Part of a small language model's weights.
Training: 725M tokens, 5529 steps.
Each number is 128 + 32 x the weight over its row's rms, rounded and kept within 0 to 255. Layers, rows and columns count from 0. Numbers have three digits each. The size before them is the row's rms in percent of the matrix's.

# gate: layer 9 MLP gate, 768x384, rms 0.0847, rows 456-575, columns 320-351
# up: layer 9 MLP up, 768x384, rms 0.0895, rows 456-575, columns 320-351
# down: layer 9 MLP down (transposed), 768x384, rms 0.0571, rows 456-575, columns 320-351
gate456 104:092112084110095105174102117193175089170196143102109155128140196182160122110161178138146128096153
up456 101:095088150105155118129100093122120217164141105132115170135148100030041136163180093044151144087098
down456 101:144109141094159123123120172162115141147045154147131106121127074134114094067112129107114127107077
gate457 101:079142130166086105091109122159163135186136150165125089127144088200112103109142076132091051129137
up457 101:088107142136215130134091148101172169082139142117132144105160116105166102171142193160154116102120
down457 099:080080088161120135096116115105075193109110142159097100147121101155114096205088123145148096108171
gate458 099:079080161171153147165131146107097086081080098117159171157130185188142187142081134170156128110115
up458 097:095137156173110202123097110087165150112138136065115114148128104103097147142180138132184123122106
down458 100:127134150096123123157193118200124114069112135068112156154145096151096135136061121108140082124144
gate459 091:139128163151126098122140090150091149140137099179138128157133151155117158121190076150163188139156
up459 094:186109116142123123099109161083149150080129145145090111155137127129172120095052135145141110123115
down459 090:083128126110131129052147110146097137135161110098159109122127141126108089175097093158108093112171
gate460 092:140167154169135189150159152117109101098099117120154166081116155164177168069114177153175123147138
up460 092:188092161175176122147140124184127185185078109150120129109185086109152179097080129138095145084078
down460 093:093184080114060115152147089086131087120176147122152125110134150091161126143101157085121152172109
gate461 090:176114092117086106177176135147119168164141134177136096139156105155117157150112131168144136172114
up461 094:151175153134137072082164158156106171165066099108082127080152092105098129100076129154148164117131
down461 091:104093117136160175177160149119111118099091154156117121172158119128128078156141145127144119113129
gate462 104:129190157129132090139109178146156118102125102142122077142060085121103150191082132072148088098075
up462 107:100105161109120149099129135085138173105173091124074114087157166082123104131084112153135093137102
down462 105:067156147115189094121140160160135106109104111147101155135124108077109117115081078111120138065049
gate463 100:138136138110150125165141147170105086128180110135115134162132090148171118060095122092086141068088
up463 096:061168137119130078092117116169105142113128080098160134126186143155077142158109102112185115108151
down463 096:122150161147059150099150133097168122162200148134174101177152133130144063147115166106074107122174
gate464 097:130108118110138136094144099155096190099123160077146155087169162158139122151145194135106124126107
up464 102:151110179098092121107153156116108096137131087133187093121108095131151124098157113176116123105102
down464 100:138180081109153131124101114144159097135191164154130128174114066119173161109095114098121127103094
gate465 100:141109155150089165130185165148130137098094102159148131136164120151144143127147111124179219099147
up465 096:189045156115061119174118176140128087077091140089146131099148113059111187081104082154164087165162
down465 101:142163135150108106112161197136166123153136121105133124132076175212199129104093138137135135162095
gate466 102:200157130157148138168117100091119115219131160158084148116120141129158125075112124109131152110136
up466 101:134146186116163077122187124134140087150133153092135130176106098120120106144150169143147088088200
down466 103:102150173089175128191084120099152084130077129162127138139185096156166141188141117151097106098185
gate467 106:142103119136139116099126092082179122101122104105148129135169131093122193128057108143115113147130
up467 103:098103119123209084132142192168055170124184113102113188142110125146143122167089072168137119094111
down467 099:109135123169122145175112106129114124157099161180195072128098098111096130153137109194151136088103
gate468 099:079130119062081201073129195076068086086061096113136136112097143102132133130127090155140067108100
up468 101:123159162126077159148074141144094153086137104129176143110127225128123138110136159173128171082138
down468 101:130048110092078133147088082165162098118191201138151190130123132070121123185149162161118135145073
gate469 094:093128138061137064104119164125143142153077152131071136148150119173103130119155056136155133137142
up469 092:172159136160179171048093115071107089133145093138173124162147132134174156109144133114144134159173
down469 094:148130105096096162215123119135177151158161113153145159120102205131130110130106176103183134120081
gate470 111:105127127078075087187142159185168077152132126171139095082121111132121181121111114112175117128177
up470 105:118124151107122090083094195143152101102121114061165044114152144147240125121096159115126164183095
down470 101:084171127144167193100116148074133123145094142101125163128133183129153148140116079155158151123123
gate471 091:147094129180121123119093097124114056072140023131114097123091087105144155085065171121122104124197
up471 093:088092134088041143105187132149116144170105152136089094102157141116084084086118108118082105087185
down471 093:095152143108113107063149062098154134153082104118124144124107119096168177158147159101150162139148
gate472 098:098156076157154105162152123128103121117136112089105132152158189149108104126121121132134091100116
up472 096:069159104160188189089128110117143186156142157175135102086127157122153164136083186081090166146153
down472 100:158184132110138107098191125075142184061120055139170087126159156115134109156146161123122122103141
gate473 096:083154150151186082096073105133118104148114127127126152076123117177129092149133119131156152160107
up473 098:121160125126111158149126087131161172101044159143115148149141115180102093128171161124148187105131
down473 099:155102123083216176093100133087190098118120118108160187188122130097087107151113109080114143080101
gate474 093:110177176127184121075130120137132147096132147151138098211048092120081054166140119202092088117098
up474 092:115124058099175122136130122104143126162127141119143158108088116156099068136116099083095150134135
down474 095:169138139111133145112093109096069078180131125165119107119074151122088181113131125129141074158090
gate475 090:115135143132163118147140145144135100095111080170088140118137181116125162138131111150172123102195
up475 094:116152141145086114110117123115086123171129127180138144088142172138063167067114101105115105098135
down475 093:177068119168137111049116119120157134129110133093131109135137155152142128118119142148124121136115
gate476 091:152108120118118126119080138163171125125135155085124164114115166125181158172107125134162103152121
up476 095:139098074127139138192153108106129143138095112118153116141104106127165085134169144132174176126109
down476 091:151140132102151148104135125127161168137135114171175081132107099142119081171116098096154067176115
gate477 091:112107116108177107135177075147075112172154069088097153086104154122153080190159095153113169118142
up477 093:187137138137138119208178101116140148150108098120144148124155117146094164083085031088133133061147
down477 096:137094108151117090134092142180157109168144190098155152078150144127105148105132119143112163137155
gate478 083:143071140155095132060193193106080164143082169109095153134183136129131105160100084115071138088167
up478 088:144060087103091178099115146135122074183141087131094116137094085136120086141136159110198144164158
down478 080:127197107083151093166146062154153134132166146099133118111073106159179099160143119082146164193090
gate479 100:135123094149136145094134112155103131128162116094128151086105107159144167148166149110127168140065
up479 101:150122112166154166145166145123148153169158136100140110085132169149122108114119157095108108118115
down479 101:127166114113157071101181138179178090083164100104149101108092172185097099081126112133125127140179
gate480 101:105143114141157172164098059107154128117138126168123095157125140136126125131115106156083120155088
up480 109:105130134144135144104107147141063153159120153109141179108177115059143089129118155163139126143148
down480 106:116131157098120149105115080143103049136132127146086158114127044101127114213177143133108120109082
gate481 101:121106140051111092177092109151130111101134144157156142105099146158166170155091119128099117119133
up481 108:161171162101098143086141174105107184152136131127136124087173198137082086122151179123144181093112
down481 108:073126151154174126172067173125124111155100104136137103098164128127093156190125203113140115111115
gate482 068:135067079151108156131137135140118198086165106166117151141112121094161141133115100144187150161089
up482 078:168129142095120126110142118058157108142102143079186136117092177163178162108178115094113127144177
down482 066:105095132140149129146078134129125120077162107124170131114131085160058124108070154182111107079153
gate483 102:139121119098117158129079169122160114119118114066209173155160119160115141098169129114172118155174
up483 095:153144159138097119063096116114144102102118092140134132145122145153096106112164129123083053104164
down483 097:131048114181163155090071082137116079093120096084108159174151112135148115146173156139124144161161
gate484 103:168124147125057144168166112152153167140153103145110179115161168127168081097157152127160153051111
up484 101:094118151151088127078139150173085116118143136189145110115125135113189111115207146126213113123137
down484 102:185155118151154119129165148153123145103177113123101117139140102106173176092158139141151131137104
gate485 103:164116106132144135148135094128113137150078092177105110160130149122189145127170182141142126148173
up485 104:109113137088181145086104143179164112133124047108143122109156133155146148154115081135056138084128
down485 101:148097148113139139122134130157097132130195098111104109107091115098155138157125213144120083158096
gate486 091:133173153129174168143124129109141135108166096123151152178174092109161161178068137101118160109155
up486 092:168151127097088106111150079101096125064094148149158161185134180177089107122157134111138164130097
down486 093:107129140149130151179106144131095131141137064131101127070111082094099153101145103121099158119152
gate487 101:142196112101108106115162120179117156174087151118176124130135141087153139169138115091154109144179
up487 099:140084095108116182053156121109110166128111100169117124068116088128151131091139177139075077153080
down487 098:130082163054149119117181135121169104085154119074134119062068054166131135174120137097103163115141
gate488 092:110077164118112096151084100144097132125161091170124116085180124111139112102157091110136125150181
up488 092:158149118166188101081141143103157113124145148172117142139119104152138122128112150157140108198172
down488 091:122115134141113119106143116139145162181124129133111066164112132140076123089145076150145119155135
gate489 092:131117144160171183133143127188124115113124141165057193117050097069105196138132080149175136106108
up489 086:111109081101140127132225098114111045160083123106155140207130097118103134111135133048149174120117
down489 092:099093117155124142102057143113178127093144136136142152126163172114126131095164124121123096128114
gate490 098:113146146094174181123097163089138123173116124134079111118103121126088134080088141114149186204078
up490 100:123141117129159097085093115130184117166088137180153107129087163097126170073138149159125109107129
down490 102:117130052173077163076088106137146133143107094135097112133156115123144088147143109135159132159064
gate491 101:204103048143125161119110158191107140077162126134070065136190102143127143170154155182170122147112
up491 097:136156123147133159142135115132143171082176136176121150096101079115142130152122131176131139106154
down491 101:128148142068148138151136106117163139171103126125147101125124098133145156087166184158147076132169
gate492 094:111167123095183167100097150178120161072153095106109139088122107135109135111066148118093105196153
up492 094:118125148127046134144101152147161157185121137158117117105141159138140105160126114110090132159127
down492 097:248082150141136090121068188160144119163155120149148096107159137144178150098196114160126167088123
gate493 101:176114061157145122132073109153157137077127097120166128093132146137140086115228127128172199125172
up493 106:091106157178083147144142150146121130114116128118115141214120111135105117138054098161157093142150
down493 108:155149121141111111107135137068074082144126152179100111130165118157085135121089112178093126140113
gate494 101:149096147153075113169195147200184078164094150120124184182119142121118097128151101120163176104133
up494 100:169104141151129100161111158132158079076146158118185122124150153106188135149147114125113145159086
down494 100:136159129079110124127185039142140122167173158126127122128158148132173123183113112120149161100171
gate495 097:108073157160100111122107182123170106086162109186128088159157110114144123134129097104145143129100
up495 104:138150109128157116117164125168121173109112176126087154107092167085174157105128099084108091120071
down495 101:146108148136105105126147105116183126119143156090126097159155129110161098121118140115185094146104
gate496 102:079183055138089125116129084152098144165201082119094162153120144110126090163176164069139117082186
up496 106:117099154062139159122129123143136144179075105183142174125127118163094083113131106149115105179120
down496 101:043079095155110128162108090149130157127121156076114164126153051162072160076089159167089168129114
gate497 107:186148127120122135135101058150128129163184146146176162153151128115110078127137142169168093120143
up497 102:114069158173115164156063103056116112081107133126128120111154092174152136136114133090056134098135
down497 103:115170111121130095103126107127152131181185107116107193124136115083101135112110119156116138130113
gate498 104:125172158085142157202192106173145087136115153190140207111151118107086135120128105168115135152105
up498 094:117117140165121081172133195150134119150077148130151096128096129105122130167107149127181132148157
down498 100:085154147063135154118194108157135142168140130117123186133126082143121187116096105163122067118129
gate499 099:111115143099164186041169105115151140139145133147123096054110134125133131166131140147144130144081
up499 104:156137156160210153058115110113134122160160068184118110090140097193102109106068097097161070176106
down499 103:130141137116092097080143075162099169154085147182079094100139115113174151070116131093143105146144
gate500 096:155138145101101149180107116152126108172122099105057140157165115076194128139102155186091112096132
up500 097:168125068133158097105125076132111142180121155111187131145134144072115097128041174128117157233160
down500 092:180149126075125153111119161134112126174094130161096062124172113163164079132159140144142172076131
gate501 093:140127154164117107129134163162219103130092124069139108152166131105092109125132152160089142113152
up501 094:106138129066143150095111151092088141156101185150151131140138145163135180092071120148126165168100
down501 096:142126156133119127186139115130132150116111122139145141156192115114169120191125115123129145129128
gate502 099:133194178118173136134136125209155099103118107127060057173152166133196147110065136132120176148164
up502 097:194046140108112095101112126130093109151157149130126136165146133125098122150148121102158106104101
down502 099:137086108175127132168169069140131142130064146100107126149098132092080124147146144127106118126129
gate503 106:139111108129071119166092069173123156108117175105130134153199162137136134148103108165097148155111
up503 101:175145134056189089078105134123110175158156158146104118140155129097127097110085028085115125102085
down503 101:154075168120148107164110187133111160190135151137032142126151094158122154119052085147100130131150
gate504 110:088134083144067170146125152120104085121107092201111150183098151110156091126098104146119174186100
up504 110:144134141129114127123180141094147176151189145129147082173125147123140153068104191138154108146126
down504 106:105192197139121158142128102158142100160076110163148168095141206142166184150124075106051122089130
gate505 111:089168156159157075119136112176120163112149147134183145177149109109130123131137136134141078142144
up505 103:175159136122106142092126153122161111121193137121147100180062101096117132100121184130085128164060
down505 104:108138134113119191104104118075150146135137159177157220095122115157142083119192151150078150181112
gate506 103:117226110054109144151111106111185109159136137175055088158077143124142160102157137101105122157095
up506 100:073154072112141109157161132157148189130102098169081110098174076075150133177167073119086116106138
down506 102:148142140162108060117141124186133118105117079218143154092155147148169137094107072178092157100113
gate507 100:119107116141201100108140104091183088139144122090142115114154186164121120118126138128148133183132
up507 107:107131168186087134151094099092135095166123108152088080099136190106109102152093114099184178097124
down507 105:144128174100115124123155117097086068159101085171140104132079137209045184128098133111147202092108
gate508 107:093129130151093122093176106114087153117184179096108133113127133118110086163125151120091121114132
up508 104:122161074150130104129065128136119134137120138174120085090150167137135108139146151152131114103114
down508 103:077159122174162084116087073160130225127142159157140131129150146114155105155131109089160095141119
gate509 105:138134078089108083098132106140124106245136107074098139108134149073168116137164119153110135163113
up509 105:125204125089151144130125174131178158069096047153122153120173092097131139156114185131119080103050
down509 103:104173165083119138120179156126170097085197100135074115179132163130138184100057172121139040094098
gate510 091:119155115093152107098111160139141095122133125119167142111098122093146125174146144130111154114086
up510 098:130167162118182144079146158135137132144084102135146147096191125129190135113070129070130185086140
down510 094:187144141111172156107114149137118150163137098148083108110053215093132135128101123131147113148152
gate511 102:120121123212142090133122100127120156166121162095104174112093114082187094128113156117142092162101
up511 103:101104145159116087228178126089147103123123139187069093155116120151093160133116102134157084150115
down511 109:088154145109131116126097109145193126129115142145112066154083147069135124156077130148184101140148
gate512 099:095118193099096087121160094137142128108161112103158127159106087108146124149072157182179111121115
up512 103:101113086106102146139080104114149151185181113162208120148117143148115141163068140137053131112105
down512 103:101106094115072114182146086126152123146109122111140125203129116089088117161141176131089133185092
gate513 098:129170119142120110105100132132130106134116135126134130143162108134083116120162080160176124090110
up513 101:151109073131117112110173187124149074090157157154146055117096122120170169180163174097124124164101
down513 100:184118101137142145135093112091119080091152128101157100113115069141088100081117105153167130134108
gate514 103:152209173121147087128082171146174123094170149137107161102144135108122184138099087095137118119147
up514 104:090137080104160146095134148165127120197143128126079106123133145117110099177110179080127120143177
down514 104:159171138109124181068113084172051135175110087168059127064102135136134104084136157145146087114120
gate515 105:200140188109121123139156128190111106186134191103140106168106141132089083177087117130129089122118
up515 102:091161168182096124138141148086130115167133073083092188111126124179141131077133143095077140147166
down515 104:161143094115115144153145086150175074110111118168159142115123114110137128089102130104126100123141
gate516 093:122096136148155167187162067101138119129182153106163096108084165126141125132216141156152145119134
up516 093:168135089168200161137206133171098143110149183100065100141145122081131109240133169130113061059179
down516 099:146100162174129116134113143170193168104086120091200227131198120111159105136119154175175175145116
gate517 095:027116156166212132128121103135096153152099134139086123146159130118109196147130152093111150108172
up517 097:087156086137155153138117139106117127108102082096185146097130099136118164152129095167098105103165
down517 100:095071120076131115157130123125069116150177131146153065140123119085137126141153156107073117175069
gate518 104:155158097135155144150097116205116162100153160123099131132112103114109072114155155118099145150139
up518 104:133115141090120155085097095153126129081120092123129122168055103100109085139170115143149154118061
down518 103:141090128109142157129133182150165091150136101202115136087129152137114144140120112106162130197099
gate519 096:096187138129112100037108133148141153121102138139108168093153144120116193127077120183133215129129
up519 101:131066091120161170140111080087109128108101106106193151104096118162121152104071137202092072145138
down519 100:126155056173097088113141131132152146126163136123168169097172104160099080103133158109130102112118
gate520 095:133157145094169174133128147160145114080112091136147112153161127142111152131138124078051150148126
up520 096:113126122132089146104106125127117111058090074099128178113121153090126064094150162148145125128123
down520 097:083106126175154207101124150111147115140127135165115113110116134123139124102120127154111173100106
gate521 106:156148204145195175130138139130056107173130092149158168160154108072111125178155083094159144096122
up521 101:076115155111143092122129134139173111134057155208102087111169189081161116128143139117138091129095
down521 102:068102129151149123130161186141164112120137092139153096176102140079140112125147081123118120118125
gate522 091:192147169133113092113167162121121166157128109117148121134102084109065099076071140160136125140098
up522 095:147115145123105118111128119133076156148142171126106147134150086073096096128228092164133154130090
down522 101:070157146116128173140131134121128074120152130148085098154120141167106103115139111140178127107086
gate523 086:113132158171179114160118120123189103122084061117114177132143108139153140103075106197119167153123
up523 091:144154112101128113138115125065077083076195165097119058094115145094134087093167103126196108176122
down523 086:085104094120149091160156137121128111121157154136109071140101115096098122136086144122078099138125
gate524 091:135166085148153080117157120101119119083123078098099156122140156103112183141165138084148145120074
up524 093:134128130198149152114158165157094123185153109145085144174136094158112130107086105080173097142123
down524 095:149168127124108117147178136120114117151184088132106102091165127117060101087163156144137091149095
gate525 094:121192138127103126133105128108097123110148121138164116141185098189136139090160154134156141144159
up525 098:167120143115054123117181136139139102042161150181138069108140155068093095141148098075144170150182
down525 099:126117158108118083085125134181115124073107135139138127111167114108073116104138091146125142111115
gate526 097:078135103118144114062113102143214117118122133112090096134183077100125120078187173105122135164071
up526 101:107076110141175104099067154140178086172098107117166103110124116131104107139199158111060154156124
down526 097:114099101106211142111138083096161106101143162151150175138136107093207127117122132117115144157134
gate527 103:165066167206073128194155091149122116150138119107140180112138102193102103172110131161167087109119
up527 111:100156160079208126103140096163094155101078144130199098148081132178145128129120186108097110110173
down527 107:130124107081143154089173152130170099136156075098120163093067044104142115191109143102118167107094
gate528 105:158082078036076111200092121139138157121126137120124155167106128124101052093097111102109096172159
up528 099:115116105138202163113135075100093149072161125190091158196136075123124155100195037109101136169183
down528 103:124084155112087097138126156118124092090089104134137105112148203075209048088151144130102126116114
gate529 103:102116100127139206200118084080149103162128185120136193108118135127187192157093127112109135139075
up529 097:126193133165182092123113151098117141185106128202124158146133067120159116107152130159120119114172
down529 098:110080114173141144122150148130090109150143155156175143142057096127089144126106148127104107121102
gate530 105:128135107142118089150103113195181108205121128118080105104112119148151029063166126200123123171129
up530 108:109109114066106144090110105092143109125179124118142156118170090128216131135108101113165157131173
down530 105:125094157077184134128096108176119108136132105111099107098182137163117138097172178154145126167104
gate531 085:123121100111096151212141136162169170090130122113103116134117139109074186166126194129094205123159
up531 084:154173126121164158148099158091170108110110110106175127153121112116123197122074090116161065137198
down531 088:120152139106090126082126134136155166156126165157143128087177137129166150118083142118151217087083
gate532 100:108133108126153143116166162128120144134122130191109122112126065117101071181156153092209106142123
up532 096:152106168112120159084110078095121143088090070137050107191156133089080123122182150059132101159110
down532 099:103158134132158117132149099168137103076125154158197145133140155087121098102169156135170163091181
gate533 100:112101164106139167154115080119128073111144072188093136004144113143075116129121067159120118169090
up533 104:188096138154125100128112148117096095148096108068063087129143116150160131193090023100121136094163
down533 105:182054144086054163175146122125108129112062128100121098083101138112111184106124090137132082162072
gate534 107:213166125088143098130113190138084162096141101155094115112108119129151138060154134070119187100131
up534 101:099170125103093096150047132162086075102075120169184133089127087066133156145146177101170137134124
down534 103:171110159143096148089117108200128124117096139144088161085122108131174122135129112174115130146121
gate535 096:143133109108098113094115095074142112115053129139150194116095149176125081153190120172159096177121
up535 104:131156121123147167126138069168091175125129124113138188146112126098130137156138151123101174135124
down535 100:149135119132071140170161138123087161124127176101124166089111087158048173158141186167116091179134
gate536 105:165121176171159138190088097111123080116158137158105113121124139117151105177070192099087112123158
up536 103:181154083218128131130095144146120139162169146112121120125089119166158053087136166136053124106137
down536 102:154147156111081113108088144096109164177116142149188144159043180136111073171142043108066106063116
gate537 104:124082143126133125194182129132099109191146132113119101118115110126166098144151159065096108098176
up537 105:153163174020153171143092109135066096083119143154152116118134108124111140091106127087159117215116
down537 103:144150127142107126126062125124124036093153141183128130141097136203088094157114110149160120160126
gate538 108:150108151167127101051170167167102137100082065135147090132129171139125101157136134121217096101077
up538 102:165129154092139169088144096098190149157133171133146138108120127102092111175119170137143114112109
down538 104:082077134087185157193078141065149073129154182138182174107113104158122165113162129065084122044146
gate539 101:103105168215089127172118148058145112081118102109123106148146172113063167120160158134113151135149
up539 097:139038146113111130090095156120058143213107123097136144130186111063150126123138139121139085036069
down539 100:113123159136140123161111108114162097073112116142149175100116119157171128098106144065103067069118
gate540 105:128196130089116097173133103164102130099157116139163162129151192100175129123167084094146113161035
up540 102:149157074125114109115108093109110120213148185166161098077113139138157123154126160100136127094148
down540 108:150136141102179107073134084159101138108162200176153094123130056104163175176155143160131163113070
gate541 093:118047109062131121140146107083156084116122094162158117092129137084132145160142107068154144119130
up541 091:121145062121161129105108117137133129178117130126148084143147132117104127144111064126165105117161
down541 096:160104113171206137119119139152155121126177138110153152130091118195127102140125104158111100104143
gate542 107:091147001098114134133139040172186119144153164147111148174105079146183144107162090099148147072156
up542 102:144084204214194214184196140114074146148104129091095119135107117063097047155092125115146157103161
down542 103:056117204130159109092139086100122103112090130101097146136206122085062147140058169116158116140143
gate543 103:104137132137222100166073138146060119111119150177135139111116094085167157145106166120101118102113
up543 101:104100173104061124148181091103111148076178099089218122089131092107130143182165106116121115143114
down543 104:110118105125075131115173091118195123178169124155123164124148108084208070157124122144137153194094
gate544 108:155199123130120114143150120142129075156081188096136150155099056167100107114078110031134115091147
up544 104:171144123159127143117149116110216123106096163126146109147146077157160142142121228103118043158122
down544 103:088181114174166147147156134127158063122128150115204096132143064136083162103105170112133077139076
gate545 106:101167165118166165105126098138124163112131124104108153144093160100184163082154124140128083179186
up545 109:072124153113142111110116122119078065088157079097097136147090091067148168186132091145123173084121
down545 108:156180099134184113114137141124109141068156136143142159117157099104130191153113140148141120118112
gate546 098:135135103158100079082045138140109114072155189106086098154182059119134150140111166101140126120100
up546 101:139077110128147130114148169189114151088116162142081159123165137165052104121145110120165143130068
down546 101:079107077113135102104123135215076073104122152171125188106140117132043140162076183114059178162133
gate547 077:134111075127138156075059144135185182143111136098149107101117113159149114130092133201132156126102
up547 086:152144102096154148117169141099108087166116182108132114136135089174132168178078123145102106104108
down547 078:068149109135118149107141076126129173135130109094158121160172128097107151105137130153155157195154
gate548 104:110153097111112114101195155155094097151145068151146119203116113186125106117147161075138154106128
up548 107:123109089151146105108077125095114154149071205123137107138116161147108159164114171061083161060131
down548 100:115112127114128153115143143148152111150094097130120136103106033154142121186104148109167161166156
gate549 102:128152129172127127116140108122134107171141081119114115100138091133092138114120131111202164153131
up549 101:184156088132083114167139111149151083059106100102100095122136075042160132111139109129144135162114
down549 102:128119130170137125062100184169143125110104091117149128133125184139191087125088162158133104131163
gate550 107:130093124133119111128080166173151161131123090158062045165139130132122102200142186143139104154134
up550 103:120171180115082122123107181111117181153178137133118082168196151182120132112133136111086066111171
down550 100:078102122138120081104164120101209091089101115090149078102150077145138121126090059148114123102072
gate551 105:123176154076128110107078151087134124122135158089090122104105164143094154118093156090129116169127
up551 104:136128109118100161109132121134146117110127150090149162087136168070045086176147155139103153081146
down551 101:053141091228051120102173097161094119166158165157141139148138112126086111124102173110085133070130
gate552 096:144032187172125099155129113150121165133123193172129161179143119115166137132123128167137140128121
up552 094:192098110094159148124178155114097085234113139099041118128085134099156158169100139123125189158100
down552 099:141148148123163088122122112077102188155127124118154116165149102087118116099150103099094142075122
gate553 101:093089159129121115161088116203125133158102147165127105113183152144175173114132153121202167043159
up553 100:087198123094111159144181103117122147051125164131093144166130109173106107130098112071213134139087
down553 107:126172110110164106160158095127128122140144149105146137123133106119184102175087100079095086126148
gate554 106:152164106104084117149126068189125175091077063135133102133103109112132136133162140094124119158183
up554 101:167129163131120101070138127100110069199078067113067117147170093121104148130088125093163132184124
down554 102:107111122079126089173081165094174145113129096164168134121134068117149135091109165103167119098133
gate555 106:113115158155139154148186139177102090162167104133141195174149149119121122180155093147091107133072
up555 108:195121071137135132139198136128093180126169128110153116146170100150065039156094172164073114125106
down555 103:117129138182110184114178089127115177163118132123200185133132174167151119112137121108163112108101
gate556 103:140175088161111165083117134047123139151056109157128157120182136113098095169145122135165030170169
up556 102:138142183121196133173085121125113099141096148132162102157116105129118090136131117142175108171139
down556 103:116096136133141183075096168165150149165094149140094103099099194146143110127115115112100103140168
gate557 110:112122113174109094156110091098127147089083075053127112199131102145110125125168127156090132167127
up557 106:073137143142107130213199117079123145158186181159104112181161121108045150124105118154119170127142
down557 101:142124150155166096177072078111128209162113101092096147157094137206110155023137158120124143150098
gate558 099:157170102139098178173108144162130119134129138075059141141179176161082170179122116120164169077142
up558 092:154122096121127135150111147119189160124188143078141127133130100115133157116142127167197132148138
down558 097:178151115110079121132128122081132118148110131136189146165152155117165060171093109176119152097166
gate559 100:155123124065072064144136148128141124123125186138124136164164131117104133104107137115109138118088
up559 098:132157206095098108103159101052136084156171125138107136136137150083152156136088109134103152182134
down559 100:130117058140137218127069106107115114115152147094149058125091083146095109093136101056127145081123
gate560 108:088131147182094121122096224144073096154188174169137085118100161135137137130119101090108123145096
up560 105:117120153108140137163162096123070182104133136132176096105115157214128103077110137139187146076101
down560 104:104098157094128143082113097175090123106136122156110126014046173135081110086146119169145141109156
gate561 101:143131135034106105170091199069132092122070130191115182148120151095167113061117104128120154128125
up561 101:120123139090142114120136188117109118122129132119130150141101085130161148121106106143110140123110
down561 099:159137156129146095145145164110085131115132160099182085127160185203124141157103075131099105098152
gate562 104:178107179097138136090146114202127131091113129116088087184146112150108125080093084133157120155116
up562 103:166130186120185111144171107121121103114105102122077131128101092133115117132122125129110126122132
down562 103:171124112127117140146113134130111133136133136117088147124089102141106108095135169137112139071160
gate563 100:149138111149133095155128069178111099137104156096139155108130144154170143081114177150140124149125
up563 098:172115127112178089095125152060097134117135193106225085129167098119148160141134184101112056179161
down563 098:126115169109152097153113042098173101121133162094092159184111078115117075118058089175152174143132
gate564 101:090128134155078158113121122146137090125100070114125137097114103178127071109147108145069115081168
up564 099:142142167095158133101141094084181113076174145144137121121133116105108206186121091167101098098113
down564 099:117158138231137125099157136133107140159163146155159138131116146049114160146091097148123096058146
gate565 101:139110122146098153133128120146086086104119087112136122072108160123122101075103136147089103157153
up565 103:133134158174139113121129124081074117119166132127114147109175116142110085152166088153142105102078
down565 102:134110145125089147111099161130062125127146113083194065069118062185107065117150110134067088165110
gate566 099:112184117132169138175080175127106110156082084113142113109123179109150160091160121085117118158134
up566 100:105178146092068132195118083157135118110134108096166140121117116139128042140138122168066137227136
down566 100:151118162147111121114129119180115118122072160083133158130126085137128138157141121100146084174136
gate567 096:099140159158123094148052104098145143104119139101174156099160148161115127157155175094123112110120
up567 100:134128128085157152159153167127118156112149141094109186152091101079129101085132162129141153100124
down567 098:145163153175137100112128138133187133145062101184114120118126147131140117114183131157109141131100
gate568 102:156139108142100200136154106149096131101065112088135136162157132156132091118072136123153194148122
up568 104:115152159142117143144140119110080170167098188148172097144168130166099187203155130090096098119131
down568 106:154107144107090121199198137175117196093134140117100150115169082135147108088065140136138133098124
gate569 109:116178140100111118168120106103168137129112175128162133156104156166172061177048106078145135117100
up569 101:074120109094125165127108181117131143103081120159103185068136081159121133113121114063103134179056
down569 103:143126117179104077170171181125105121121104185110133077139122083117176074107158175121149106120136
gate570 077:100053152126126132113147140152137126123166159101148090098103105150182140115124107159209086132089
up570 088:104118160098123143131144148085138108094148152137113152140147143122102162138154139141124167132133
down570 073:118158169076110150131085140186180171089115164164165134145188134077123106145141092099136109175141
gate571 100:090096073084185111112064140124139142170128107118121161136200138190106123101140117107151139157188
up571 102:203143137090130122148143089148107146103136083102173112147119076132181113089110126099163133131119
down571 103:120175142190139123109125114124102124137101145152103123150141105094086148176121190150173151133143
gate572 103:186136151137144108115169130080104103179113165103153115117118133117127179132125147106121168130173
up572 098:100143160114195085122134095128108077170114110166065134089132149074174157168127138092116103141159
down572 100:169126150124123154129123184130131094125136149125148166126102159150139181119162181144084125099120
gate573 100:080134113108132135071123126166164155124106120101121195185092088099173076162118143143110113165125
up573 101:155113128209112124067118147157131086142154158083105104139130127107102120140179144098157120180099
down573 099:157149157117122143090111079127009160131169137076170128110116155110111173140114117133149158138122
gate574 105:081144103121101092173178085162074099179095158138074178133052122159109154142131092095102098095151
up574 104:100080150133125116145163166126096151127164130108144130172125124143134117173164079125085126136170
down574 105:068136178152100080062110109172164137121147157064109092124091099128184145126124087128157153121142
gate575 099:135082199138100131106105102097126076032148169134132062145147191079129108109131127133104120129110
up575 101:176089099125164163168141157110134054164129114132140098110137157143143170069159109133190135158141
down575 099:166068104145111136161142156096143137143148127057160126091134193104169102166193125123090149146133